Part of a small language model's weights.
Size: 13 layers, width 224, vocabulary 8192.
Architecture: rotary positions, no biases in attention or MLP, embeddings untied during training, some layers without attention, shifted keys, gated attention, value embeddings, learned residual scales, skips across layers, capped logits.
Training: 347M tokens, 5781 steps.
Each number is 128 + 24 x the weight over its row's rms, rounded and kept within 0 to 255. Layers, rows and columns count from 0. Numbers have three digits each. The size before them is the row's rms in percent of the matrix's.

# o: layer 8 attention output (transposed), 256x224, rms 0.523, rows 164-212, columns 168-223
# v: layer 8 attention value, 256x224, rms 0.322, rows 165-212, columns 168-223
# q: layer 8 attention query, 256x224, rms 0.278, rows 192-255, columns 168-223
# k: layer 8 attention key, 256x224, rms 0.288, rows 192-255, columns 168-223
o164 106:173138102120117142095138138137134144143132146158121178103131112162165189125139127144137125060100105114135111145102153105147100123137107136164126152104108153102127147126
v165 097:134137153128189160117112078136114130135170150135152103147150122102093103089103116130078146141145101128099120114124115168120145094131146149133125185152135126126107122107
o165 110:104148134131115125110130157151133152107098125117085161101103107162141115189123106170154132099117153147151143130142129119125076140134107124140146075134141150123172113122
v166 101:129129176137138130135106118144123127094139137143183126130102092110122174181130138120079163117153131114108074154145125154158161138104089165126148107101104103151134153152
o166 104:119125130113139129123163119125111115106134130128092141162153170162095110099153109119151111105132152134160191121130199122120123139138120135092085130162171157130102111112
v167 101:158100176120105202090104104154132146110159140173123130132148114125091116154150150125155168182136100106148129135113136107143126146166136128108121088128160121162130141143
o167 103:125126116114093122147126123147135159102123131111110086156133087128148139134116128108112086084090170168117148167136111185128133109130082122154105159138122152099129124138
v168 103:118113168095095161159152141147138146158127158105140151128160123136146096072103106110089127096146133143129144128159147156157112139133115102089122131111117153137123135147
o168 086:148122093148177112125127103114154120157147122160119150142136111093157156153114116142157095174161108117111165146090155149115153111142135144124106073115155115121125173109
v169 099:116124126187145116149159158130139137185153102131157140090079143098102113134117088142147176166132120125093125132116126141110107139136130193146099093146122075162125109157
o169 111:132124127061086151108106105153149085101125154137102122128169114190126131138104167125118078151126142162128139133108122121126153090132131083086135120133127162120151105093
v170 105:147127139175143121121157122165119140111063122147133120143158135109154148110132102151134160148126160160120138169129147113141114188126128125130166132122133138144118101127
o170 102:113158113073124137092094097124170085146164133096124127108097081141160096153092145109172113150134115119130112120131087139122138094126115145121125125135132142081102180122
v171 103:115134114103148105147147119110144119073140114087123157117146133104149154174097094175140179123124096146093147143121136115130131102138110067109131156189111111114175129123
o171 114:149109135124116129130116114125089149147115145165120116128139141166089122089164132120100139117117145125154117138137159109174118158143154165135117135103126128146080135136
v172 101:103132106149080152116188167118138122132150103164138133092095164175143137113152075147112144132117150105109128130144141146140145109088108124108139081140101083127109099137
o172 099:111134153123156121132137134181116121080119118103102097194122133074135082106093156113149103119140094135141077131089115139106132104127132141120116113129114118116128141169
v173 098:128174116119097126118120092164123145095169122162141118172098106134127129110109131176124082132129119153151124118129127125135123185128161165163135119150113134153099147125
o173 105:098153108144114127129135140122120142145101130097117118124168117101097120119124084118143148134113180086143123103126098139124145094109123106150091132088133170102155105140
v174 102:118142149163145111133157151128157114144189182104184137148169164141107176114081154116115117126132116135176156100138138087118111153138106161132155166118124144158150146131
o174 096:119113108119123138139128103145136088128106122098107116155123130087140078149159144119179139148152163152129064124125116159145163110110138120122125122114116123081140111131
v175 103:126186093152115091137119132171114111090109137182091093096102167164142150172054128122108100122103127118119122155136122104120145132162092093104139130103116141099104142119
o175 107:156100117132119169120138123100103197213136099087163130135154114087100102078162109128132123137122138112142137119108176156137117117119146117150157119160143097174105129118
v176 106:171135112171127139118168141131128141121201123099147130138114130119103120145145153114094117096138161133132150090158126173140102131166166119137131107134127135151126114131
o176 103:055125125147166104130114115157110102129107146140125096135120109110142153107097108087178147146142115109119103135111109144158124100105145112109136138131135155103145158136
v177 101:110119182142108136092114122145134172087096165117127194083116134153183150077119077138107104152157094119101096148159105099134148132146115110118158124100124136107117095081
o177 097:084103147113110121162183163154150115127142099113132092153125132118105103130123139102135156096131129137139157137110139166118140120060115142147101137139155127151169148176
v178 101:145100129147117104155129091152102145148114145131132107144143096102135110120128135073130134116148064110117176143150095182167112127172124123138172169166129169160108146121
o178 096:112154155112135150123107139102142093135141101117133122092107160162151141158134093166126142118133170148102102161130157073122128118134145162127104148097131107120086111151
v179 101:113171176133135081143163156110113144117121140168167128076117091114130162147136110107118110147142103138142181109133156161145166086112128117106110103126117113121104134165
o179 098:151141108176097133121145160168163135132143134139133129145127129118120130137084166132088097143124159129108082135116067143112091161136139129129110143127134150127146164071
v180 104:143088109166123116124143119102139130132130121132118122071126140181142113125055152137143135137096152146151146140098131125169106138131112110080092119139139104103149097162
o180 102:101197152128149177128106149112127122140100136159118114190139146114127156135184119135107154111152129150111136121152141117085128129163156100132109131139113086116113117123
v181 110:176135125095114132120104094107115143135115142178163171087121150118148143117141132108168168097112083110102104146119125120142139139159076125152094101105112154123131119148
o181 103:123118087167111150132157162166153112134099156110102100164155090095119123118085132106138149152157122136173123114096135186128121100112129120123114152147142138119178133117
v182 104:105152137168086124160125118083099139137119102125124140118091113125125102083140132121147160138158123194135143147166087110132094089141093151139133162115137138086142155105
o182 109:124118095121136138122118127111167102117149126171142144144149156159118156174165126150127084127113120068099084099104171150121095116119119131116145093134111111190120099162
v183 104:151098145138124108140117130121084113135142125108157141103147099114153094148104069118124135156146110152154128112112106114086105154125130088110114130130093128130086150118
o183 101:103133131129120077145114155150139130116142091157120122121142164162126162106136160087108108124151097094144059147148136130113126173105127134133123148138166160113144128111
v184 105:147103191145134158088113134119158116122129120126122146120110126133150114103163133135122121138071161183119155123149108101148133143140096116107136112121121123156114166142
o184 107:091101074087127100197116148120125158156120134123150091121131146098119166139135117081117155157167113047112118115115133174112116091131156093116130159152134171128135120116
v185 097:138134102145163126157129048116151106101111165139162165124139161114100165181138128089108109066104141091120123108128143117111144104141149135113170158116153133155106153128
o185 101:127113148141156151128164156120108118105138122148112127128121131106182113163109104135125149137147157114111156136077114103114118151151167135092106133133130138124148161154
v186 105:096107127150096116116173124130132191124145181103095145116149114123113147115129161165162114151149107172143122131085127136154144147091130111115152129125113148137145133145
o186 112:112135158131162129150109093131124064140104126152143098104134171112143096136133068092093148140132143103099122134158139128122137094133163121124134127162128140111101148103
v187 103:140155102168121143159169145096101116122127148164167144132143095123125127113125126174098133142107132091087154120096147173150135094175118152127141133092148134096135123124
o187 103:140085137117109114091101076122146144147137157130132147117119143136106117160149134133155126124161124163135143129148119113126101166090158097120107173163080141148131138113
v188 098:109113102122158109142133130117134126136110088155099122063118090123101133090178105139139110138115128141112119168159126155082132146140092133092172157133168164106121179128
o188 100:118146140152144163102140092146106145106156141111119121171121164163104128168091126088129158103126129093137132110109150130155169095119108144152110097102116102161146088137
v189 098:108161118107137085127173112116128109113155148150103128109188147123140126140146110159101157127116118106168149120131140135124126097150133119100145172138120101141154145114
o189 106:132133130177170157118099148131152123139125114129117051124077103112140147166137131101168119140165126126159106188082139136144150134117114146151130096123103136110164153163
v190 101:121081124141114163142125145140147109124159097165167106135065145162138166136121145117101074151118143132114153130169143080129147105098145136079100124163142128149144189114
o190 093:111162117152128111125166153134099149108131151112116105154160136083127124098126108108149168105140109087187098091109189141104137143103111112125129130111094155098170076137
v191 107:110144117151130142148133150118141161106073155144130149108114134139140164116147172116133135128084113156128121116144128117148129129135160123109156117105143158108119128178
o191 113:153100134133126128129155125193116111142136169107113108141125129086150099142081126129143145100167126129120141161112122149113153104118119140154122140144125065150133129121
q192 078:158107153093132117147133164161136090097149160115097094103137120139108131144111164166136134178165148153110127122154098128131159159125129151112117155131126102141123131141
k192 076:133115110122147094114117086144121124161161160130123103144116093117115118127131115101169076124125096150135167095157139136129147118068151074139108149138137094102105162159
q193 082:112137108145101145099150165106134165136116101106129139157097108131114122125143080110132180170147094128104140124100143111086129070117130157099120116067112113117133122112
k193 074:094165122069172078120117088131105138074125147136148167107165165156148117131160125130187145165096134106096084145154138115138143153126101098105144084173157102125117138173
q194 084:112115112106102106117103129109144119091124136134153094093110140119121168093135152192117152158148122144137118124139103151156116196111141093159149132132141148108165114139
k194 080:192121135139135100138141120149128131168142154097074138148135072136109104116137119133102064130135139173115145161087130113087156129096167148143103099147105123092157168148
q195 088:115150147121130133128110122134121141134157143133133120120133090189150148121136148093092138114151155130106126136109165137155120131124077123162117143153132122118140129115
k195 093:110140132093131125144128109129098100116123109147162138117133137137094117078152139140099122116140189120142169105138152160118131144113084096108180167123138120108117124097
q196 106:137109145128112108102112113116153154120152123125119079141148152113095166128121174158124132114135156128156124137146100143123160133149134132142127167195126132138153120106
k196 092:173181158133114133113141135118126123115132119145092121140113113155089132147111144146124046122138184143132151128150135144114134129122167149132100116150089133133133143093
q197 106:134120103128132153127137102130162145100104110145132156156102175120102107095086121160172112119146111094132126146127120143125101157104163135118122148124124134154095121086
k197 109:090093102142137172151112106117101131144163083081154141130150130140153111126102140097141180125103118133095097098118122145119098087096112138099108124131140132148153067166
q198 112:118100138165122121138114188108080147127136151139097116122123165163143122136140084115145137153163112115158108097123127148072120111141114140126138135097116129116135061167
k198 122:113132154151169077090091153153127122122110096135110089106089160106124119104138119130125072088133165124161176108137138125116095146116133160143161115119122146135106157154
q199 103:133151113145137135120174120149143130109133131144160152125112112141095140099111156132151115139169141146104129151150173120139140152071143139107119146143111160118125130103
k199 114:157094088123099144177103127129122135106143141121138162183144093094095117136136158109130156139118126169096132138088132110122104109138116121092084102164105149117148095090
q200 101:144142125124096105141130123150123149148138143106123119134121146091105135163153181069115125139152105094166135127090139141131145111108124083135162135158131136071107150135
k200 099:091167129169152157144118147120148121115106142112144114161116159128115152145057131166090185165121112160124138169132123123108124118097113170172186172114164152127153119123
q201 116:139102137135132121139125145104131122118113145124113059100094133161135111144144121134133122164119122118145127136131109190117112105162068149155150110125112176110152102146
k201 118:118129101123147136089108116146148106124131118160111131113172144123140137129116141151159128141111119120173125116150140144151162138124120109152137126089146120137143155131
q202 105:116100148138081096131132159126153100125107098112123126127160126147079136030106166124071108125139161136157134148135107108119162130155092138117107133139149137147110134103
k202 101:156144131151151090114136114137144142156136147121135159102137093128139097108144153142141103126170145104122131131158145110148110129119096156128128107143155135141100129121
q203 101:147146139170100148151085131137146157186119138153102091146142111103122140174144136173094128114122126115104107147132138120089139112144155140096141110144150150125109089061
k203 106:147109130104124127131136135163146166124127146140134131128148191094174126103073151158133116097123147135098161109078085122150142133131090097068119125135125154096114109102
q204 098:104104158142167114109103118117095116137100115150142098106135160148153166128168112103121135106146151115120127098124132113105142161140112130165121113108130144153148122142
k204 101:137102149105117098135175146083111077084115156114128133108116160101148138155118131098107137137156169139121152111137118148150137128153099115078064166100146132119162123118
q205 102:125125082124079151094125194113107149115166136161136079136154154138114140179104107091113137127121121117131131140089153127103105083114099118163160129139117151130101086159
k205 107:116176104117121129102127133132163118145142134136135163138098127117105162102158136151105123125123114072147155161132104108167119103082120152145168133144141104173154112142
q206 097:120090124133108155184103129098101101085102130132109134109108113142124095159171136102149153144091137112152095127134125132122156112139122173149099128154147119136164143131
k206 100:111083154130130132138121163178088130099127095164121106108148137133137109092136113123142115122139120130138095122105121110101141122076140124142149166110072121077119155129
q207 096:160149134117128163095129116143150094115142144103132136112104154149094089176155122143125090152106146148096121128113147101099125123119103130124096106147160115149114110144
k207 093:108142142116104151148138121111144131157143159099168089099141121135145123162139158110136140097109156118171159095130111127108143146100140155112113129153100184149099109138
q208 077:115116141140111144146137142138102171091127071141116114120133140119142098132163114135120085110135118137105120136113107140131113071147123134126117088117105124123104118167
k208 075:147138138075101098095140112073170105171119205113137140138146106157138160146124123098143118115149140118116137128116126115106140109154102148144080149140125109165151150106
q209 079:156157139156144140128139112110140151183140171128110117117086122106156143101100098098139131076151135144179111151133170114131148098164093113114136118168092150133137164147
k209 079:099123156128148121074135143151134148088121059114151137123141158119154056154122169118114122123113161104111138103137135149162140140122138137092140146098149106124119163105
q210 086:171106125135137135137117148120089115102098129116103152139146135139112122128138107136127136118130116133107119110146090147101126136043169124107122093112115081120106151176
k210 081:152142087123127158136080133110161087122137165147139119107144109129088128106143152097123166122187098145129101123130148091098116113167159172157126134128137141158112085131
q211 098:149169168118139114090123171101152158115147128154136088067099101143118160195130135160119133121129121106152115144101113118133122115120148104136170113157093149118135105112
k211 095:170112154148165141162111110152119158157138130111108136128117167105106177144106110153130086127106172140133159113151150154118117179106153125128134138125113096141136128105
q212 092:123137098120130117110137088147144106141127113115124130153110110131136121088102151166117129118156119111160140143134095129128100153073141129136114138099133112165158152136
k212 087:145090103125100162171093115124090088158074161098169112169149135155159128142136177074183105143149070163103101133133141154111143112143093137121103122128133092140165103125
q213 100:100134130153128170133133114146130093114105147098116121142138164128151101099163123103121113102125123148155092103097130105102118152137147185150079155091129112097149135234
k213 096:099113125175129101115124123098120131154130132142106156130105144111116161113124171121134103142153124156117141116136151100150134118144105133109104094119117165140103098129
q214 112:153113142100130113071102111113150127094133126174106132163138135157107155134128189118087144112144169120169143107155143139148152133145145091113117115134090099134091126103
k214 109:096151119112163156075132134174156117128124084154121113085162096154149103131128147138113103112131089104136103092173134125151142106154124151136157135094118138123165181124
q215 113:121145088147153130125126120142108122072078143121146104112083126096172139123114093149106144121155128143114136115113135091136119145129112147116117137104137124137095155190
k215 096:158135111100089119137112106117157119111122125105133126134135171151073123185098112115179070111138134144113127165126100118105098149137150154129110064129158087151100114156
q216 098:129152166131132145092127125155121158125135162123128179150113095104148111155134111116140103121154138141085134142095149168138093138123123094091097133152137124128153153135
k216 111:169125103126059160163143103110107140141104121117090147129141153132119131162146123132173135118100140124100123120090140098127132120158160126180125118178129108100161119142
q217 103:140141134116132088124131150115141113103162155133158101121083150105155115134145133120147124126118108138115106126157127131115120173109123118128134106145145133069148126159
k217 105:119131130146120155175151134109167130085119130105133177156118141128132108109112198105124151143138116130141077131130149149127112125107106098104139081144112137159135141131
q218 100:122085119155161123147158127156111072175109143101093132159128076153162230115100094143146162116181114147132115127109147101149136096144121125116078123108169143136117106170
k218 104:140136111107141150145110150184068140075133111120134110079137128107138125132122094104123136137134160146130093130168191170153133143157126133101174103132147171122098088129
q219 100:113137121139172105097132134154117130127135148169119107137118113096135128159105152113082103125145147131104125149162118148149143089144126140139149117147114134150159149136
k219 101:117131118136125116134103132173092135143130147155143087178122100145135128109090098135092162128109144080160141145140124096098131133116138109160110152112104114131147121126
q220 100:134105126140126121157137122138136092116111150172053109119147138129162129116102141174181157100160108136118141073138141136141168154122166149101124101145088087118090100147
k220 102:097168197108132145101114111111137146129110130116099162177134125098128121130147146118135109112107136156068168099139148087112111144130137128119174132114119160136114137160
q221 093:151103156065144139111112106078102134132139126092151115110112134146136142133105114140141154082125118160094129111191133116080113141124115122072116143119115127131092140140
k221 097:105127144149137092086173116115175158136171169139154090107110137137119113149119129114129153100132141120167117141171104117148152119114141131135112167166138160112162105135
q222 094:130133102155104066158115135097149115199113128160132137121108142113126141120117131090122148100091122138131108085081137139129132143133130122103096129111110151145076113114
k222 101:144137106113116091148137108068100120104101155155140081156169114132103119106138068134134163138100121110132109177175098091108101129163138143109116099098111109155121128122
q223 103:106144121125111112130176169120133108133131106080134106143146138066153153101112194148106169167134136114148134123121116134122147131158119160116119130167149167133100122108
k223 101:133112080071133129136121109128137135099168122087150121160093113097094114106137177077140119098120114191097144136120128100111096110116121145129132143155147163139157085171
q224 099:132158129158158086144104132117128097125146085103167119117098128136102106164109085159142089141127128175087118113120178122097114144143153150136128101142085132109090100121
k224 099:082122145112118158086133158140140136150108087186113142126150117131069120146116151135079094106161153136135130124165112127179117138145138119161144155151125126128144135121
q225 098:115130123090137120132126106155129115106131175143097156164158102190125157150167126123181098152105111115173118133129142100152114153134111131126142156151118130134131134105
k225 102:125102110128120121142119145111088081141105119174140128103147137105091136093141138128123117124111125150121137113172107127137129115137140094120135151107128102082135154125
q226 092:108114081144099152114171126139175104132104115092091138131137109105103133137098097147147147111109111097112114137124090111150109113137150125132152150098179122148202172156
k226 101:136126128116128148112106137142121122113145126118097089123103111165125101157175099149144126154172133087129129127119126134102141103147069100142114139123134113139114119158
q227 103:100108150157147133106110140126131143179112074126089148142163100169127121083141150110135141107109118128112111113185110120123104126136134123145156119121082094173126126103
k227 100:116100121124123145161142132124129153140148152171164124101142178122144096108090073131121097115117090135159125090097139146128131119146116089120176171152114151153139109132
q228 100:159115104158089134094114095118165116139122123114126156124131110137120110139097120125152160100131177166117076099127108153120186100135135170133132122147100123153138114137
k228 102:139169152152117126101151138129123100122144107124182114141145125149132131159122113124146121127131135120126098109162160107140133135096117133117128166105084133139174126214
q229 100:162151126150103096146100158151159151115114115125129158115122095181118121133097128088103060169187134140107158109162165131116150146096133115132132102143144101112142145168
k229 092:104123096158118143103144130143147131125126099144082125123120079083132151147140086151103150138110110118150138178158130109132152141126069119107072106159134120140098126082
q230 102:125112161094133119139177123155094111084145096145094143072133124142098137112152084180171113154128098121124140141148150097107158158160105115090112123102129142153138121134
k230 109:106074131136147134134078110188123171112103132114117182143143156153146100165142128156133133146139129153153192102152141106108124137118105119117121186096101113131108127121
q231 094:192141112147159129114121120173126149115125170110114128145103079130113183119112147143080098097153121101119171143157111138087124176127152113113161114151130172089120183090
k231 099:141132076137138141098133151091155153122155131122147186103109144105180161115136161121137103143143185095100141158100148129157096143149148136141128158103104133093131146123
q232 093:164141125121143098168142178100151173102148131120112139165129123137152127110130083090140137120165160118104150135097127139121092138072151114117133120139116187115082074138
k232 093:137147116141139124082118103150114113126142071097124127121144116121183138140103122151127123134132103117083100160151129118140136151110068132132119125110116121128121094159
q233 102:119108107160123087149138137112164124121125103146067106131181076131126122121146142101118151113130109172103143093149166137168171091126112091130142147169099143120174083124
k233 101:147128179142133125133152115172121126107148145107126140139104160085134162167108125118128082101102122173111104118106151124132112134121160144119120078111105151107137085090
q234 102:072106113160136176106124148152119129145124152134116101144124157101139099139177134113117152108189087109129133146134117128157161120108096164111117141138123102116092060124
k234 098:131137161146183101175126143086118142186129090156149131124098100159148122135108132154153090123106140132110116098121105109087104127157140122114094147151144139170158117140
q235 083:138162137104118151183156148145109149132126112139135097113114135145126124131097110104113109147128085079118127132119113139148152157161196080157114151155099170124177134121
k235 096:152088070131146131129163144118129160114123149109148128171157093123120154142180093113106153139117138132135093109134096146109095097074098157121078112111164121087134119140
q236 098:117159104072132119108137098155149139169105077131133125156146129135116087122121120104129102143108159120152161145139068121169139130118088164146138104159185152148174171052
k236 101:145098086126075123161133113123104124127096136109112115183137123122115141139146099117143121112139146139145175100102144121162161087130111126152138123085116115136117091146
q237 108:138097092144089151127143154093117117100110083137156134111119160120130085158152157123133110156178145144128142142109138154072133188131147116095080144134153055100104100184
k237 092:123168126102111128182143162099164106146124085140120138105130148142095118101100102158158157115173118097131153150164115106106134147140116145139159148106146114169133131144
q238 096:181124139097141108125137117104100122086171125097113154135111139146125114139131159113124118147110145157116109146156163139124128112126068124117104084135133130135116140101
k238 096:114131101123102159096153162176139160126144121152122130163111104158073150142111105126144106126148108158153081110168126125126131113108155148122121149107095141128130141121
q239 096:109133122105103121149171126105156123091134138153101139134126138181148112166125163141142112132130148135115114128166120105115129138085091122085154107122167147129100153120
k239 094:109128123149121119053116129160167147152131190160094111120143144103133075144111128148135167100169119165172116164141141106128169139137148106108112140189138104140129091153
q240 099:143159126111091086130143157154135113110134127102158124148154160108120146138100180122091112135138102128135105129144120139134119151097162124110150079138104165107118195107
k240 098:148125130137108115133108056115148178100134146122112143157120105135116083133130152152122122093113127132122147136089128098118142122130122102133131127151148055128101131126
q241 097:120108119135105132137134094145101132133122136112110127138129099144174143122138127137131160099093112122177071111110118156146142105176096116111096183119133084097146115127
k241 097:135142085111112082190140124104099081119120120082105150124151121131153113093093130144071136118151135133121160117153098122148103137165175142161111165140126101140148133115
q242 094:065145147129152136165134171128087110164163170082122140113137158129096128095107108108105096122116106158109132097113130129131128135139082162143153144118149121127160085143
k242 096:151109157163105154097124136155109135107108129115127116120134114149173109149155125131134166130183104149119081145192102138102141112113131138176133132140119131117110140135
q243 095:138114167115125106157101096135139148132166083132135185150161089154119106107171137115130143193134154098157141100109097140140135121167134094140172109152103176122160171100
k243 091:163158139116116131134106117150128148151085130139111137119096140169171137131148133182159138090142114127101148135119168108100119098102150131155158140107134123164132123137
q244 102:105096108142110149139113140152120100109104128137140096139151110121123119146131125137149093115116136105105118146132111117141180103130077094127128068126141145171144079086
k244 105:118117133133120146111146161177123151176105109122092100118153126114157110132134134114143086101104179157115137140107150147113149131145114133171108165128106186115153124112
q245 088:106153116158161116113117133145101097136106128132114131087109140116112123174064150108100110122181106116173129172116132143138089122152118096130095131141154148114085132145
k245 103:105121119123161138095121146136093129129134166113123166147152123121157092109175144099169157119114130151126127131139124126103161123140137116105129168117127167125134127107
q246 098:145112130142156129115129119103122133112106185144126137113121160096111132102119113162111113074086122095096139167103093120159149117141123093110112144122122163150153125127
k246 103:113154104173142103133114148150096075130163147129156121128134119110108105113139129085098106167148140127123108154131162116126111137150111149151153136122109083103134092121
q247 092:134145141107113120124132161151105125136190110104092115155142121135118144117109134142126149131153085106151143123134112134124091130129142084177130142151113090122159145103
k247 102:128148090162105100112125166098174154152111108099139101147147133133108186103125145189175138133115112130104176144112146148101111119096151152132103109157138099135141139155
q248 091:159180129108108142123108117130170115122141185147132127154122118092106070132082136101099138091159164126104140141142096156119149111115124150134161140122118155147123139131
k248 098:161136113120088107141156083126126127169097116068095136123149135107084137125151158100142130093113160145103141125134118151127112111124103103093104101099163116131090162159
q249 094:148076137107118110125135131140140101122157167118119144114106131162114106130161121161085142142088118105145149144111089163132141138127118130145156132132142128120151150139
k249 099:106120102174149094074167124144139170141097089138104098109142141139156122114136164123138117114155137099087114106113089148143106131176134108169122136135165128124125137170
q250 101:111085119122160125179148092111111092144168100102105104138083150107121129108116116135164123144121125111123136108172092135136139121130107116131111135168134098113112195161
k250 099:094108117100115148121154123157109125129110137092140108125154100145157177145188106129153127098148081120147132123102112125138162108137155139140169140148088120163139154151
q251 095:115117136137146110157113122120091141108111124127118117128091083111132159140083135136123169096119112150174160117090139103125108118125141129113110141122123138146114149143
k251 098:118140128104123118150163128172134133114170168136157182132127137141149163108098122137152137118097093126144141121138108112077167175126129131110122102087154125093096128128
q252 106:154167132142100120168151162171148163089104105141101137133127086093124136141103114130090154147117122160131152160136087125097095134150094116123125140098177106133127128103
k252 106:157145122114151120146162156168214113149143077087163143121112142122159133147133118160115108156131105114140095123133160137143132097130138127112112121124143143109097107145
q253 094:077127168116112154143148162118111149151110128164081128110147112139128100171119120105117149145110112113097132115098106114155099144088132102169117165133110107154160126112
k253 100:149106151177106102144125109113090152139160133081134092157138144200146182129156156146119152154141110129139161196174108138159136097171124142142136144142144133142149141128
q254 095:107123129181128102126139118138135121172086122075110165111120105110060079104102137131144155126097129141129144084151113095165130158128125180143116115146156083132176126131
k254 102:099142156128106174168167108138126141131101132173156138102071138095143130118149084117148128135132139133135108066168122161097103156128118131133162170115149146132127154130
q255 096:137136131153163104126110172153145098115104150148137102133134115129124102094121127127109136104125122144084130145083103130141104091092093082151087123155148167139125094101
k255 101:189086096096104133131124113125113130139086146090123119124116090130143113138126132138068122100110137125160150125118157151100110121155103123099129135105131107155126149113
v192 088:169123141075132161137092159128125147117118085148112138109143133129135082154105093086152114132148155112137134121106125116141150117119143112104129130102142126129126117133
o192 099:167149146085131130094104138116174144162110125126177119110137127146113141132095145100118087130160125110111129100130114157138113130141105129129154103128156147112128125089
v193 088:091144121120077119133140151109145108149163122168123102136119136106128122105081133151102166134122140156169142090160155127133120136107160143121167154155114078129123129139
o193 092:112122136159087114208171183102101177136141101170098131146138152097130088092132098139098161146117160108124148132142118119132120144107179127133156108122108120166125129168
v194 090:152134121108081167102117166128137131157117143138157127128158151137128088074108156114108102125178141101145166092087109105103136125103142152117114147094124152168086128134
o194 104:157145122096075160111125136134149159168134173139133108132169140156137122104109141131098115129095120090132130118135131139165133134134102117110112155113139164149117135142
v195 102:139137118119104126123145127127119135130151139097129158111160133112133108114144113126125153157107165115163123158114107155096109119184129136137137124132109126121132172132
o195 101:180106130120151130080135142127170095111131135152112149162163155118149074153171143146097158146132139125148154111077103131116129100136124153117132123129130124182143130171
v196 095:152134106115163143155125113144140136106123120147101153154084179130126125143103143134138162131124108166110126115156181150138128114121105173138148145108139135111102144090
o196 102:129139148116126125157134098086133121103109100125136164115130138099096147146100106141139152121130156131136149079171111114121102141110133109125147138115154094136119160115
v197 093:059098181127115113127153170164133153129154133145132128117137140122138123113137110120101152128106143110162108099159173114101102150125129112121089154171147104138114113117
o197 089:123116144167143117147127161122104130125148099111095117119107142131130137164159083107133145117133147137123116145141138107114150178132110087143097138124119096121133084130
v198 091:111175112128125116161121132169142161162105140156100132149145108117139134142138145122127146137123139069139132172103107117137100130121153091153093136161134136131138116138
o198 098:077170126158167167079133149143155156194099150124113144131108128148148156152127131156140113124132095119102144169080151122125149120117194168170137131148123127110145106125
v199 098:106111144118108147137114108128155167116132112109099124101158120133084129105161177107155153110116151146160146165175156139151134127110093110120098109124151157113102128133
o199 096:104159085147116118162150106134136186145177152137131100168125067127112117124162123126099101118134140124125082195127142122177142148131122120143135111132147128121095141138
v200 093:124145125086112186107145156122137104128105144137147157094074153163142152110127086159146151147118125110153134156112091124142091171150086114128118140123126126121119149188
o200 097:100148138138105128124163137103115097096155099147125109136144069101117133141139122129110134127144155059130079175112153136161123160111128089107124105123145157154141145120
v201 097:153126156095122142162160120118144125153107161143144114137155142126099155141136107134121127151136134169119152126166151138108170134095150123141124149146082143109118130162
o201 102:148138082149145108132083093156159116133152126150161145107102091133126154066117154092141114088112102143086129127171132153117171135096150111103097163155132100106122142141
v202 108:144098111119103156143144117140103143098156146113149146126141128136127154155125130121116158121127169181161160099192123137148105159120069193145155169094154162124134143126
o202 101:143094150140082109175139112115104093100160144103108158109161141086138109103121120130111144181133171143128158100161089123152115125122122144125162157128153129120142173136
v203 108:109158136154143099138135148145129129160151114169202135159146151122105127066147129079107148088141107107153144142149138109139142148101079117159114135115120099142110100098
o203 096:135119126155100090141194162147113165115116092144141118158167161075100118064128110099124140115145134101167122105129120150158115165099136126173093127161105122132157130101
v204 102:144113095126073191119136137110125125105096118119126100141114120096129142142108148152117130161136120142138123073133135118137127165129121123117164185106130107068115129137
o204 101:184112126133094157166141143125090133047105118141137116142092141149114099160163130147145096153090158177122144101128128122130121143142123119092121138121116096101137082174
v205 168:171143139125146103155113132117164132121112126110134122128117151124100097127101159137139113150110166094124144132120089162146113136127141087083109126130152148126131149133
o205 085:147100162139154092099151139146105179115105138134165163124106126119139142140101121129104123109107099180106177122126129147109094138109153074132162101120151147178080101130
v206 096:095090153130100184112123139182108151169134131114132127171129125118139123088136167151123067128142162145086112071151069101122163154148169181118129116129132156112123130125
o206 095:099108135111105162129154124138127142142126128163136065155187174078177113102120183118130118120110137148117143080123061140131146121122110152115104158136085126127123110122
v207 123:109125120109119106131126137149108124128103148155091113153137129122095143138139122105171109111143088118077124162138156100098143063120115119173068143113114118142161118171
o207 110:103138097125163121125117149123122143135076110146095126137105154113100115132148121134141085119138076139094076082122137119138113098141103133141103115113073139153159099133
v208 091:080099115131126133136165170123126066151106147163125139144124113182152112120142135138130144117143164142132097148113091123126142169100120101123148112136126133103136127104
o208 089:085096119139150141149162128115106042116123134142130098150122135143148149110138145124113150148112185115153137168155087145151120159147133076126156141145134144126099149152
v209 109:120142113155207135166119103093160109176118096119094117111112122150120180127116140135119128206129162095121114141106119131125115151139136122114127135133090125124131076143
o209 096:097124094113124138132148103148136171138079122120131100131120140103176131141120138132117185132165134127106149157089124100134119090125136105085113151087145116096099081101
v210 101:137079083102140134145176097116062127088109104127140130099141129164127129111100118125159132091157133117144157138186121118149138121107148152172122104149131129110142133123
o210 104:113143166136085155130112127118159109124122116092120167143141121152143150149124165140160129174103121149142100115109125138100180126187109113102108118106112118088117134123
v211 099:134156147114075144071147124155125161148142083116107124132148100114115118114131111129167070130121150133104154122120144084163129134136141096123130129148147093111148122112
o211 105:104137117105098160108129128131151169178120104141151136159121104104129164138129131112127085119140082135138065120126092114145125135162122109132144148112097173125135127153
v212 093:105104123132112158090129172159156083091137151145163144129149118113132152142140129135173093147154133077165154129137136095106124165115143097156151154105127107136138203153
o212 100:112134134111140126111142126127173124090155106157127120138108120146120129147105170135134097130139121088178121147176121171152108125123139100166142117113185136135145167086